config.yaml
n_layer: 10
d_model: 832
n_head: 13
n_kv_head: 13
head_dim: 64
d_mlp: 3328
vocab_size: 32000
activation: "tanh_gelu"
norm: "layernorm"
norm_place: "pre"
norm_eps: 1e-06
positions: "learned"
qk_norm: false
attn_scale: 0.125
bias: "all"
tie_embeddings: true
parallel_block: false
init: "uniform"
init_std_qkv: 0.0253
init_std_o: 0.00567
init_std_up: 0.0253
init_std_down: 0.00283
optimizer: "adamw"
lr: 0.000587
beta1: 0.9
beta2: 0.98
weight_decay: 0.53
lr_head: 0.00927
grad_clip: 1.0
warmup_steps: 284
schedule: "wsd"
decay_fraction: 1.0
decay_shape: "linear"
final_lr_fraction: 0.1
batch_tokens: 262144
seq_len: 1024
doc_mask: false
train_tokens: 1379000000
steps: 5261
dataset: "wikipedia_en"
Each number is 128 + 24 x the weight over the matrix's rms, rounded and kept within 0 to 255. Layers, rows and columns count from 0.

# layer 7 attention key, 832x832, rms 0.0226, rows 352-456, columns 256-319
[[153 108 118 141 154 122 137 115 147 132 125 174 164 102 143 161  90 162 131 155 151 168  98 131 141 146 124 123 106 127 144 169 135 158 104 125 111 137 165 133 141 118 128  84 141 117 129 141 114 120  99 140 132 145 152 169  78 135 164 129 156  98 102 134]
 [153  97 152 115 169 103 130 151 142  89  94 105 138 119 126 125  94 155 124 161 120 119 145 107 118  99 103 133 151 136 127 145 108 124 123 144  96 148 164 117  81 110 153 136 103 161  91 121 167 184 117 159 128 124 160 164 130 120 146 161 128 107 141 135]
 [ 89 165 142 111 102 150 160 140 169 103 132 123 137 145 146 155 121 124 155 138 165 122 167 131 141 194 132 109 106 136 187 133 168 128 110 101 135 124 131 164 108  82 138 107 114 139 126 124  95 167 137 106 150  96 187 117 109 137 103 134 135 131 104 106]
 [108 121 128 132 165  94 118 138 110 153 123 155 113 150 106  98 144 132 152  82 108 122 154 146 153 112 128 143 108 133 159 144 146 129 150 153  94 124  94 168  96 105 133 143 121 143 134 131 117 121 109  79  97 107  96 170 135  98 143 137 101 133 125 160]
 [109 136 157 122 112  94 121 149 136 113 118  83 133 100 173  89 132 135 154 120  78 107 118 140 111 124 134 149  97  92 139 162  84 133 166 126 133  93 160 155 176 132 171 124 149 124 164 156 157 119 129 142 150 115 105 101 129 119 141 122 119 111 135 129]
 [135  96 110 133 144 150 120  95 118 116 137 139  88 119 143 158 114 109 100 120 112 139 148 139 161 129 144 135 127 162 132 142 125 135 135 156  78  95 124 154 140 121  94  99 120 146 115 121 140 145  90  95 121 144 121 160 122 151  79 141  94 128 145 124]
 [160  99  98 163 154 150 158  91 163 102 175 132 132 133  88  99  99  89 102 159  98 116 189 158 123 113 124 117 117 153 121 146 124 105  99 135 127 105 152 103 134 115 104 176 106 154 133 168 123 152 135 132 166  97 157 158 132 143  95 166 111 143 109  60]
 [134  98 120 134 125 149 133 152 128 138 148 108 134 135 128 125 128 105 148 109  88 163 132 134 118 127 121 140 131 140 115 146 102 113 126 122 116 133 111 128 124 133 126 126 102  88 124 126 118 170 112 137 149 109 125 158 159 153 135 127  75 135 128 113]
 [128 123 108 136 127 104  99 125 112 143  93 149  93 116 130  98 135 143 182 164 114 101 129 103 154 106 136 110 118 133 134  95 107 156 143 165 123 151 142 106 143 124 120 150 151 141 117 119 125  87 103 160 117 101 151 115 107 119 143 129 111 124 127 143]
 [100 117 147 138 167 129 129 145 136 111 155 122 161 121 147 177 121 119 125  91 116 132  82 140 132  97 119 114 100 153 167 135  78 119 102 152 129 159  92 129 139 124 116 102 112 165 116 110  89 105 184 102  92 155 112 133 128 141 110 175 133 146 126 161]
 [152 117 136  90 105 116 178 175 120 130 128 135 115 102 131 152 107  93 130 116 141 114 114 103 145 127 140  93 158 116 175 178 135 126  83  97 153 117  96 120 168  78 143 129 129 143 151 117 149  83 149 100 133 115  86 111 142 128 148 101 122 134 139 156]
 [ 90 146 121 109 109 141 137 107 143 138 145 124 104  73 104 119 140  91 109 146 130 119 108 107 107 116  84 102 106 148 115 115  72 113 137 102 153  66 100 112 147 134 113 133 142 130  99 159 142  85 151  89 126 185 137 160 135 149 144 133 128 120 144 101]
 [ 94 128  68 159  75 127 150 165  71 135 138 142 154  89 166 123  86 114  98 104 150 103 134 130 130 122 149 179 172 157  93 134 162 148  99 107 105 141  97 101 132 117 142 129 141 125 125 115 132 135  93 105  95 138 101 141 127 132 107 155 143 140  88 131]
 [110 114 127 126 179  74  92 129 145 124 100 153 156 124 117 120 133 136 149 114 102  93  98 147  77 138 124 122 163 123 104 185 148  93 134  92 133 169 126 107 130 119 153 142 156 155 155 141 126 128  99 171 138 122 125 115 163 117 121 137 163 132  94 112]
 [140 138 159 155 137 131 144 124 114 154 163 148 138 140  90  94 119 138 167 107 137  78 102 120 136 127 145 152 111 120 126 127 132 135 129 115 130 103 156 146 127 138 146 131 162 125 137 113 110  86 103 124 163 130 120 139 112 123 157 120 120 102 159 132]
 [166 100 153 118 131 133 154 168 140 115  64 150 139 116 138 112 164 103 150 161 122  77 148 156 127 136 104 124 133 119 137 136 139 140 168  80 127 134 138 111 124 153 138 120 165 101 101 139 123 140 119 130 154 124 169 157 114 115 131 133 100 148 110 166]
 [153 130 157 120 160 106 134 104 165 102 136 121 147  95 154  96 155 152  89 129 143  99 160  89 120  97 131 142 141 147 136 145  91 153 117 119 102 133 105 154  98 111 126 147 150 133 160 128 136 122 128 134 140 136  98 153 125  82 100 132 170 127 135 130]
 [119 115  84 123 109 109 106 148 147 158 171 153 136 129 165 108  89 134 140 147 101 134  96  87  81 109 105 113 175  86 112 155 108 130 110 103 133 155 141 134 135 141 150 146 109 129 132 138 113 147 114 122 114 160 146 106 180 131 127 129 109 109 130  86]
 [129 120 127 169 177 150 172 109 130  98 141 149 158 140 141 173 161 130  76 149  93 139 110 104 107 137 111 157 139 150 112 142 101 133 116 125 174 123 162 154 153 133 108 116 112 108 143 147 121 121 152 111 132 114 123 133  78 122 157 138 171  92 122  82]
 [174  87 147 132 107  95 165 151 150 170 131 145  94 131 133  76 121 149 139 114 104 140 118  54 175 126 127 118 116 135 153 143 169 121 163 153 110 123 131 145 104 108 102 113 108 104 104 127  92 109 139 119 126 110 127 123 115 177 152 116 105 110 137 124]
 [144 127 157 133 128 116 139 133 123 131 102 164 136 127 103 110 129 154 122 122 159 107 151 115 114 153 146 139 121 133 138 126 131 113 125 147 146 154 118 101 102 134 109 124 162 120 144 150 122 104 122  77 120 130 144 173 159 119 139 135 113 130 124 146]
 [113 145 120 160 108 129 154 129 134 140 116 121 100 158 155 120 145 130 143 134 128 147 121 151 101 101  95 169 129 114 136 141 130 124 114 116 112 139 123 154 125 151 116 125 113 138 121 126 121 148  89 137 153 132 115  95 135 144  99 119 133 121 129 112]
 [151 114 142 108 176 126 141 156 136 159 125 110 125 149 132 144 100 100 121 145 102 174 122 121 133 109 139 107 135 169 105 116 151 141 124 171  91 120 131 137 163  76 150 171 101 158 102 123  99 114 162 139 141  80 156 104 107  96 124  99  99  87 124 161]
 [138 139 144 154 144 149 155 120 149 124 148 176 141 102 134 146 138 112 112 133 105 148 150 137 140 162  79 101 156  96  93 157 130 111 169 108 163 131 147 116 110 124 162 151 142 123 171 138 135 134 151 111 159 131  99 129 112 148 179 119 136 114 110  95]
 [155  78 114 118 132 146 158  98 166 157 121  86 108 129 156 152 102  67  73 115 114 167  87 186 110 110 162 126 132  93 144 120 149 148  71 109 133 109 159 151 136 128 120 114  90 127 101 125 116 142 122 163 148  97  94 121 116 135 112 163 112  80 100 160]
 [154 118 145 166  84 102 122 172 106 156 111 148 136 155 111 168  99 112 113  72 115  98 182 122 154 124 185 129 109 116 103 135 150 136 130 153 113 124 143 104 101  96  94 103 146 129  99 136 150 115 100 106 135 126 150 162 163 134 136 111 131 155 194 151]
 [143 139 128 159 132 112 168 140 134 134 132 130 166 153 135 178 135 128 119 116 132 110 118  85  91 172 117 106 142 143 123 102 150 153  80 149 138 142  82 193 132 142 155 110 120 134  53 146  90 121 110 127 105 139  89 153 142 132 114 128 165 139 180 122]
 [141 131 122 125 137 157 103 183 137 145 157 126 140 166 143 115 131 165 125 107 119 118 148 120 159 157 162 147 107 136 145 141 101 140 114 106 145 158 164 115 145  99 109 124 141 123 118  83 163  76 176 119 137 115 145 106 174 146 134 115 104 122 138 142]
 [112 116 148 159 119 145 139 131 105 129 126 111 118 119 127 150 150 126 116 163 151 110 103 125 126 118 126 164 107 137 120 139 125 169 116  69 125 137 115 127 154 144 138 125 147 138 138 145  98 139 118 113 116 127 107 149 136 143 142 159 157 137  80 123]
 [117 154 166 134 159 154 119 141 144 169 170 132 117 169 159 102 120  94 136 133 137 126 106 144  99 149 135 141 127 127 126 124 137 161  88 191 192 129 132 143 119 133 152 111  67 124 140 150 125 182 183 129 123  99 138 142 124 135 112 144 123  90 183 188]
 [113 120 130  98 105 168 152 136 127 152  96  92 104 141 127 126 129  75 158 154 129 114 144 126 109 149 156 158  94 111 138 125  68 172 135 123 112 130 143 103 136 150  88 134 142 166 142 142 102 154 137 110 121 134 105 116 112 127 131 124 137 179 112 166]
 [117 132 150 121  96 136 120 135 142 114  90 112 128 161 155 128  92 136 149  98 113 161 109 108  88  81 174  84 102 119 146  97 118 129 182 148  74 149 104 188 147 129 120 116 180 115  96 133 151 194 148 115 129 149 165 130 121 121  85 136 111 124 118 151]
 [174 162 122 116 109 131 156 177 134 113 131 147 117 129 100 122 138 105 108 102 145  97 127 129 122 124 104 145 153 132 124 173 122 159 128  89 132 140 152 118 126 112 164 166 148  96 115 110 134  94 112 148 112 105 133 148 126 143 133 113 143 159 132 123]
 [ 79  92 115 102  91 115  91  90 122 169 118 124 152 157 112 132 118  95 126 120 122 120 127 125  85 143 156 117 131 109 179 171  80 154 128 187 125  95 126 153  85 107 134 120 177 114 137 145 133 113 125 103 122 120 123 129 137 160 180  72 126 146 163 121]
 [140 146 113 102 137 145 110 180 113 115  82 137  82 130 137 129  91 107  92 121 159 142 122 128 147 145 106 115 137 119 126 166 151 142 135 154 145 139 126 111 103 125 145 142 104  90 115  90 130 117 160  85 126 101 123 145 105 164 132 126 158 101 171 167]
 [170 126 121 115 118 143 116 110 167 105 146 123  81 120 156 153 103 137 120 135 106  91 119  90 165 148 101  85 150 104  95  71 139 137 138 145 129 169 137 130 134 135 127 116 179  91 109 108 155 130 129 145 120 134 169 114 163 151 156  93 142 142 104 138]
 [154 156 154 135 162 123 107 105 139 132 142 163 122 129 136 110 160 162 129 122 139 160 133 101  98 128 146  87 116 109 114 104 146 125 139  94 139 119 151  87 153  99 103 166 189 132 115 123 174 132 138 108 121 140 175 117 144 102 134  93 135  59  99 134]
 [ 44 126 118 156 132 128 148 103  96 110 136 124 106 126  98 149 115 131 147 124 132 144 108 198 142 136 143 141 141 182 128 198 128 171 101 155  87 151 112 136  69 105 107 135 136 164 182 159 156  91 168  92 131 131 128 119 139 130 159 156 200 127 124 152]
 [135 113  96 123 136 135 166 128 136 138 131 125 187 173 131 110 105 104 107 160 116 142 103 171 155 134 180 164 125 132 114 126 148 143 107 165 147 112  99 140 128 124 136 100 103 168 119  87 109 113 147 168 135  72 153 127 118 101 111  84 121 138 134 106]
 [ 60 146 127 124 137 134 128 144 122 104 118 149 115 145 163 144  83 112  86 112 117 133  84 117 112 111 152 118  87 162 118 132  81 118 116  78 111 108 145 120 143 138 147 111 162 114 101 104  97  96 182 157 138 163  69 145 108 169 127 100 159 122 104 142]
 [114 106 101 156 152  84  99  88 104 128 136 117 163 158  82 169 124 118 134  89 119 128 164 135 161 117 150 115 141 105 130  86  98 138 106 110 146 127 158 136 159 178 130 147 160 142 135 128 157 156 161 202 156 136 161 138 151 146 100 123 148 133 132 101]
 [109 173 113 154 127 124 137 142 119 164 125 134 143 121 123 167 124 160 100 136 124 137 134 106 158 165  99 109 150 146 163 151 126 120 142  69 154  94 123 163 138 140 137 148 134  66 118  90 170  79  86  87 156 157 140 136 153 176 170 137 171 133 100 102]
 [172 154 100 109 116 133 167  96  94 150 132 166 122 157 114 102 136  96 130 155 138 121 102 156 129 150 126 124  82 126 187 202 129 149 114 144 109 135 143 147 144 113  96 131 123  69 147 127  95 114 109 146 155 141 120 134 138 119 109 104 139 108 104  77]
 [124 118 147 132  72 100 100 150 124 146 137 148 123 134 134  89 105 170 119 137 154 155 116 125 140  92 143 144 163 171 161 102 100 127 114 102  83  98  98 131 101 143 155  94  84 129 128 121 121 128 126 118 139 120 107 146 166  90 142 118 158 149 129 161]
 [ 99 127 131 197  40 119  98 147 131 116 130 178 219 120 147 144 109 159 129 150 113 147  68 158  93 116 135 161 150 137 188 130 155 124  79 109 123 111 138 133 158 103 110 133 133 149 169 140  71 126  95  93 118 129 109 110 163 123  68 147 129 131 173 111]
 [151 150  92  99 132 125 124 165 153 152 134 157 131 141 114 136 116 168 146 112 110 143 108 174 163 134 148 163 114 123 109 163 155 151 174 141 151 184 145 125 169 117  84 154  66  83 170 131  98 101 106 154 170 115 173 129 120 133 104  83 111 146  82  54]
 [156 129 101 127 112 169 109 121 108 127 121 106 107 126 163  87 157 133  98  90 158 135 131  85 135 131 131 111 111 138 166  98 143  86 124 150 154 107 148 137 132 121 123 189 107 142  74 114 151 192 103 146 102 143 147  88 181 140 148 108 117 133 144 105]
 [ 78 124 163 134 130 106 190 165  89 133 148 118 186 154 108 167  90  74  83  86 106 120 160 123 115 145 129 167 114 159  96 111 104 103 115  96  74 112 102  90  73 123 122 132 126 117 132 131 101 155 185 166 136 105 155 128 124  97 164 130 139 111 129 123]
 [169 133 129 140 102 113 141 106 141  73 158 147  91 129 146  99  85  94 143 142 100 156 133 114 120 145 182 143 169 159 117 132 162 133 120 132 106 112 110 149 115 135 116 144  85 130 134 137 118 101 138 114  81 179 130 114 151 153 102 112 140 108 162 130]
 [143  81 144 102 118 131 120 136 122 146 146 129  99  78 162 135 106 135 178 106 130 132 143 115 130 101 111 137  96 166 130 110 149 147 163 125 134 135 130 145 125 132 109 115 177  94  88 135 148 146 129 133 116 144 128  97 102 112  99 165 164 101 121 138]
 [145 129  93  94 153  79 122 126 100 160 131  97 138 102 120 102  88  97  76 108 139  93 116 131  88 153 153 121  95 118 163 159 115 136 124  90 132 115  86 118 117 116 123 113  68 156 116 113 141 130 129 169 132 117 120 135  87 150 105 151 102 113 139 137]
 [106 148 118 108 175 135 116 120 116 117 135  97 120 118 125 136  94 128 132 134 105 116 153 118 136  93 164 106 160 108  83 113 152  68 161 134 164 129 135 128 136 176 118 125 158 121  99 111 156 132  69 173 101 141 160 129 103 146 154 162 117 161 117  97]
 [143 147 137  97 106  79  96 122  75 103 143 134 115 117 106 118 105 162 129 153 154 133 130 111 146 138 128 145  81 118 129 103 141 102 102 130 162 147 154  93 109 142 146 103 179 114 137 150 133 105 169 140 117 138 161 188 117 119  77 116  75  58 160 158]
 [149 134 104 113 112 122 165 146 125 124 125 126 109 191 130  99 118 132 143 131 115 188 135 124  91 105 133 174 154 147 139 139 157 156  95 149 128 111 105 124 156 141 104  92 103  92 111  92  86 113 133 128 138 121 134 151 118 147 113 176 148 127 162 147]
 [156 119  65 165 132 113  98 169 158 111 118 156 139 198  97 133 116 142  99  65 122 125 165 150 145 150 145 138 134 112  44 139  95 127 142 146  89 129 136  91 119 100 122 126 157 157 132 118 124  96 114 153 126 111 159 124 103 112 136  99 112 125 116 148]
 [133  95 112 108 164 133  97 157 114 104 171 100 122  96 151  73 114 166 170 187 139 174 139 135 140 104 110 118 110 120 116 154 170  99 149 146  85 175 157 107 126 187 139 123  99 143 126 172 149 119 102 122 145 143 119  85 126 126  72 169 135 126 121 143]
 [180 159 125 147 111 167 102 150 125 165 156 163 143  83 111 122 108 117 103 100 129 190 129 124 120 121 104 143 165 156 108 147 124 113 124 156 171 118 130 172  95 114 125  83 129  73 134 115 147 123 121 110 124 173 114 134 109 100 130 126  86 115 129 132]
 [119 152 120 105 125 108 155 168 157 127 129 148 130 131 145 178 115 158  92 124 110 102 128 125 139 118 107 156  92 131 108 143  96 144 102 145  89 152 148 153 125 131 122 106 135 118 138 121 134 120 131 159 120  92 142 153 109 126 131 152 104 120 145 131]
 [149 123 127 126 150 177 102 144 111 110 101 119 163 162 139 135 153 132  95  96 156  96 142 151 151 104  95 175 150 102 135  83 139  93 113 146  96 149 122 141 141 123 123 106 112 116 126 114 110 111 153 145 105 128 147 100 120 190 156 135 156 133 147 123]
 [168 161 129 156 144 143 112 134 117 135 126 112 167 145 120 162 146 168 124 168 162 169 133 102 128 117 170 121 144 115 117 108 125 129 100  95 121 117  95  90  90 120 155 122 147 154 104 130 100 128 144 138 130  93 135 126 134 140 121 112  84 195 143 149]
 [114 186 118 166 173 133 147 159 147  88 115 152 136 110  96  86 120 180 136 118 114 118  92 104 159 122 146 103 139  94 147  91 137 109 112 133 115 129 138 142 146 175 116  95 150 145 125 129  77 132 130 112 127 133 177  58 157 130 138  77 120 119 126 155]
 [ 99 108 160 136  65 108  92 185 132 127 128 144 118 120 100 136 125 105 110 145 167 106 123 166 112 127 173 182 136 156 125 186 108 111 130 117 170 100 122 125  97 122 106 127  95 133 177 138 113  97 132  76 139 153 104 132 125 145 180 135 108 100 142 143]
 [119 137 151  68 184  85  91 164 103 129 141 133  91 148  88 113 137 132 163 154 146 110 103 120 142 109 152 119 146 140 112 163 110 174 136 134 128  85 141 137 130  75  89  92 125 160 124 147 166  99 130 142 106 134 128 154 158 146 189 159 119 131 145 123]
 [110  97 114 131 152 129 144 133 113  79 164 106 130 130 138 107 108 150 173 194 112 125  91 142 166 143 138 126 180 164  92 100 126 143 162 131 127 158  90 149 106 125 180  97 127 124 102 151 105 146 147 129 142  84  91 122  98 156 103  91 127 124 100 176]
 [118 118 138 141 118 130 104 165 135  96  60 134 148 111 146 151  97 149 133 114 144 124  88 121 141 147 136 151 142 134 137 131 120 107 117 120 147 140 152 114 181 119 148 128 137 108 174 120 161  80 101  93 138 157 126 161 171 146 152 132 152 132 121 140]
 [136 131 127 161 121 134  87 137 157 149 146 123  95 135 142  94 113 142  89 140 140  95 109 104 130 101 108 134 115 147 134  98 106 132 126 123 119  89 125 140  86 143 139 106 122 114 160 130 115 167 137 134 143 105 135 142 141 136 138 111 143 136 100  98]
 [162 156 131 118 100 112  96 120 144 131 156  94 102  98 112 132 136  74  99 129 142 145 120  92 130  96  94  94 147 140 147 179 148  85  81 111 184 138  96 124 117 182 138 106 104 109 113 116 103 150 109 112 127 129 109 148 132 168 131  80  94 108 167 122]
 [ 82 127 114 122  86 136 128 128 184 105 154  70 166 144 152  97  96 154 128 160 133 181 170  76 141 133 138 117 160 100 158 121 117 117 159  91 115 183 101 136 140 136 134 114 133  87 142 127 148 139 143 107 126 130 135 135 119 122 136  80 116 128 149  86]
 [185 184 170 104 146 167 137 147  97 149 137 166  91 125 111 131 191 102 159 124 132 125 133 119 123 114 153 125 127 131 128 147 137 116  89 163 136 156 149 119 162 140 156  93 108 133 175 175 138  94 118 132 160 111 134  66 159 153 151 110 128  99 150 106]
 [138 139 118 130 130 142 116 119 136 169 107 121 103 169  83 153 128 163 114  97 162 134  97 121 171 136 111 164 133 115 138 122 117 134 141 119  49  95 129 107 116 116 133 120 131 151 168  76 121 132 142  42 140 148 130 114 130 115 161 144 116 169 141 130]
 [163 157 103 180 197 192  77 126 125 109 124 137 163 137 118 113  96 135 146 134 140 133 138  94 116  67  95 138 131  96 144 139 117 106 105 165 133 170 120 121 118  78 140 112 164 128 157 153  99 182 159 114 132 112  89 119 143 111 101 137 144 126  93 110]
 [156 118 127 105  95 154 105 140 131 157 162  97 118 157 157 121 178 178 163  89 147 129 160 122 151 123 158 153 123 156 154 143 134  90 128 163  85 123 125 119 159 122 133 129 158  93 122 175 148 137 126 138 169 144 147 157 114 130  94 110 138 128 116 141]
 [127 155 103 102 140 104 127  93 108 164 174 161 134 124 126 109  80 134 120 191  75 138 139 125 119 108 128 121 156 122 152 175 161 178 130 157 194 160  92 143 136 100 167 164 125 111 122 104  96 123  96 137 114 145 124 140 124 136  95  89 131 144 119 159]
 [140  95 160 121 138 108 111 132 142 150 153 101 167 140 102 127 132 193 127 161 136 167 188 136 178 124 154 159 132 111  95 138 117 118 127 140  85  83 144 111 129 148 130 147  99 130 104 171 151 118 140 121  93 145 110 144  91 102 121 126 136 119 133 166]
 [108 144  88 121 176 161 133 131 115 119 124 172  53 155 137 111 115 120 125 117  96  86 141 118 154 112 171 113 154 146  99 125  99 123 143 120 127 130 117 143 163  92 174 104 153 124 100 131 165 160 143 129 116 165 119 125 153 133 133 114 128 123  83 125]
 [130 132 134 136  94 129 138  66 127 130 145 148 112 128 108 109 117 126 116 147 123 132  84 175 152 132 142 108 122 100 121 114 143 134 120 139 139 114 142 107 121 158 129 110 146 149 145 146 122 102 126 160 137 156 109 127 121 103 155  86 146 150  93 135]
 [137 158 127 134 125 102 144 120 135  96 125 124  80 143 177 161 102  83 125 140 158 101  97 146 145 132 146 165 118 113 124 111 121 142 107 128 119 142 135 122 118 134 120 106 140 138 165 125  99 122 167 112 135  70 120 135 118 166 109 137 118 137 120 150]
 [144  94 141  83 110 128 135 168 137 148 124 139 104  99 152  83 138 169 126 140 171 134  68 135 135  98 131 123 106 161 159 101 116  87 130 102 110 150 173 149 158 117 104 111 128 138 129 127 115 131 135 151 146 152 109 115 103 157 139 128 144 101 145 137]
 [134 145 143 127 119 119 181 150  81 128 140 147 140 123 123 151 152 107 138 128 140 178 127 105 107 147  93 127 105 198 195 142  78 147  85 110 108 132 135  82 111 131 118 170 103 118 152  91 107 115 128 106 152 152 112 143 104 157 128 150 145 137 134 122]
 [148 163 113 149 111 122 143  75  99 125 130  96 134 139 121  82 137  96 144 115 124 119  77 140 124 148 131 125  76  94 133 183 135 120  73 185 117 135 144 172 166 127 122 129  78 104 133 119 123 125 127  82 105 143 133 142 144 107 129  87 106 158  82 117]
 [126  92 159 153 116 143 135 140 127 137 163 183 126  95 152 147 126 134  97  96 109  78 147 124 142 151  72 138 112 123 117 135 117 125 108 110 133 131 133 106 159 149 126 159 156  92 142 125 153 148 133 166 157 120 126  95 103 105 119 104 120 208 138 122]
 [133 127 154 129 138 165 150 134 167 119 143 144 120 115 118 135 145 130 147 124 124 109 145 121  92 109 138 150 139 127 122  67 119 106 140 154 160 129 146 162 111 146 133 109 164 163 100 122  96 131 115 121  98 163 113 157  76 139 150 132 161 168 118 145]
 [ 93 103 107 114 111 136 137 135 136 162 144 147 137 108 123 121 164 109 178 122 117 118 162 146 126  92  65 145 130 173 185 162 150 115 112 107 125 144 135 115 100 121 136 170 121  94 133 138 135 114 132 134 116 117 155 112 129 122 134  77 136  79 129 129]
 [ 93 101 180 110 128 136 117 147 149 103 125 149  77 145 163  63 138 148  95 151 118 107  89 115 182 124 137 142 153 107 139 114 122 116 110 119  61 180 120 132 125 113 167 116 132 105 112 145  77 102 126 138 118 106 100 111 119 118 151 182 116 157 153 126]
 [126  79  85 172 159  79 110 140 132 117 162  64 146 129 121 123  98 101 149 141 124 132 128 117  81 129 124 132 122 150 104  46 105 156  77 121 116 190  98 155 143 121 114 141  61 108 162 104 142 161 131 145 160 117 116 151 137 114 144 139  97 176 100 100]
 [ 93 129 161 148 142 145 116  83  80 130 156  73 148 127 141 128 112 136 118 114 166 159 109  88  95 108 152  92 107 114 139 211 174 101 136 105 141 122 153 133 134 151 124  95 136 120 147 142 115 178 182 184 134 151 101 135 117 131 120 126 125 116 183  88]
 [ 84  93 118 143 145  72 151 123 179  89 126 121 140 150 117 164  65 167  70 129  97 132 108 101 140 126 142 117 156 194  93 105 161 128 134 113  95 131 151 138 116 160 150 151  90 101 122  92 122 108 139 137 102  96 129 168 109 156 147 100  81 125 157 147]
 [153 126 154 119 130 135  96 158  95 121 159 141 182 144 170 137 140 138 109 122 154 156 144 169 171 124 154 135  99 115  84 150 151 143 101 110 122 131 158 109 111 120  92 100 111  96 130 123 106  83  83 139 131 102 119 188 116 144 127 138  97  88 165 142]
 [155 139 116 107 192 131 127  77 109 114  89 107 103 191 167 162  99 120  98 175 111 132 121 121 113 117  80 100 155  73 111 127 181 175 121 112 122 171 155 117 153 153 172 164  91 106 105 121 122 152 153 140  77 118 130 113 118 167 135  73 170 115 167 127]
 [116 153 112  74 138  89 135 184 127 121 133 113 105 108 141 171 106 138 141 126 112  99 143 135 140 147 134 165 177 115 125 105 109 124 159 168  92 158  98 166 188  72 138  97 151 148 191 109 151  67 169  94 164  91 101 190 179 114 134 112 146 195 138 130]
 [148 155 152 139 150 111 156 139 110 122 127 138 113 102 124 141 117 133 131  98 108  96 107 131  80 162 111 161 118 107 154 152 128 169 146 154 168 165 127 158 141 169 136 143 151 131 154 180 104 176 112  70 106 105 132 102 133 117 147 144 154  95 165 143]
 [154 119 104 137 122 119  78 153 154 125 123 190 174 195  98 126 125 127  95 114 152  97 116  99 114 125 138 109 186 105  91 109 129 110 140 174 155  94  93  93 152 143 129 106 106 149  98 108 139  95 146 161 119 173 197 116 158 130 150 192 166 104 101 130]
 [ 86 130 145  95 120 151 151 151 132 171 158 133 111 153 124 211 167 133 165 125 132 159  96 136 110  96 107 122 102 121 150 125  84 139 139 150 161 161 102 129 102 123 134 118 119 135 115 135 122 154 137  76 150  91 129 100 124 115 154 140 141 156 116 150]
 [166 109 150 156 124 133 138  83  89 111 129 180 129 117 147 156  92 103 127 151 113 164 131 118 162 130 135 113 184 158  87 137  93  95 138 139 142 137 162 156  71 138  92 158 124 133 131 147 185 144 127 154 123 195 117 149 118 140 140 170 112 127 150  99]
 [110 151  78 100  89 125  80 137 154 146  95 117 114 125 166 151 148 128  75 111 112 133 145 122 189 122 114 103 130 113  79 122 139 150 129 165 111 106 101  92 161  73 120 129 193 171 148  68 109  92 131 111  85 165 150 138 122 149 144 115 139 162 142 108]
 [117 154 180 185 146 103 167 148 152 135 132 124 117 150 133 116 137  94 128 148 128 113 111 139 119  71 140 172 136 139 137 167 128 148 126 105  95 117 102 142 144 127 141  80  51 106 124 113 139 146 153  98 156 128 139 178 120 118 135 127 152 126 140 120]
 [112 117 155 124 123 101 168 126 131 127 138 146  89 135  77 113 116 177 123 136 177 132 156 134 155 154 140 127 145 102 153 119 122 140 129 103 143 112 102 137 134 115 131 125 127  90 144 115 110  94 129  99 127  76 128 134 115 130 161 116 106 134 143 158]
 [ 86 139 172 132  99 126 116 113 112 124 118 110  95 127  91 134 148 163 111 128 128 144 126 137 147 153 146  87 132 115 111 148 143 160 113  85 154 139 129 176 168 138 130 112 116 166 138 133 140 120 114  97 171  90 140 106 175 137 134 164  96 135 146 150]
 [100  97 107 134 119 104 124 173  87 158 135 139 138 151 107  98 141 137 123 124 153  91 180 133  96 116 118 173  88 126 127 132  74  92 150 101  93 120 150  87  82 114 129 150 151 157 115 161 113 101 140 126 152 120 109 161 117 144 111 130 158 191 132 135]
 [160 116  94 118  98  80 181  99 171 157 121 107  84 130 110 111 100 139 134 118  89 138  92 130  94  96 103  80 133  92 104 117 153 124 161 126  94 104 135 145 120  94 149 171 166 105  95 103 108 140 149 152  88 141 166 115 153 119 127 125 104 151 137 125]
 [145 129 144 142 131 158 112 125 133  84 102 113  96 114 149 141 120 135 110 143  89 114 116 137 121 107 129 151 124 128 119 116 145 120 133 113 116 137 157 139 159 126 149 138 132 127 125 131 147 127 111 135 141 130 113 164  96  90 109 117 119 141 123 122]
 [144 145 138  83 192  95 144 122 173 143 150 128 112 137 146 109 115  96 131 121 140 102  96 145  93 142 102 123 128 144 129 161 127 172 157 120 167 147 186 104 177 114 150 134 162 194 181 132 109 106 119 135  86  79 127 128  95 104 145 127 127  89 133 144]
 [134 139 135 105 161  93 149 115 142 101 133 107 111 160 127 109 148 131  79 165 102 143 112 123 128  98 138 135 114 115 155 158 100 150 125 109 140 116 112  95 113 101 103 141 104 151 145 176  99 130 145 176 137 115 136 132 156 134 154 129 134  88 134 103]
 [ 88 105 108 153 144 127 164 104 169 141 165 107  61 148 103 129 137 132 110  76 135 169 113  94 140 112 146 120 136 118 146 129 149  96 127 162 136  95  64 141 130 112 100  76 140 139  75  82 112 138 155  96 148 143 149 149 139 116 126 136 130 172 128 167]
 [135  98 125 102 118 110 115 148 121 157 145 105  58 137 116 146 193  77 133  88 155 135 129 138 130 114 169 128 100  95 151 129 130 118  98 115 117 128 102 157 134 120 105  83 158 149 136  87 120 120 152 138 134 150 149 133 164 150 116 133  83 153  93 148]]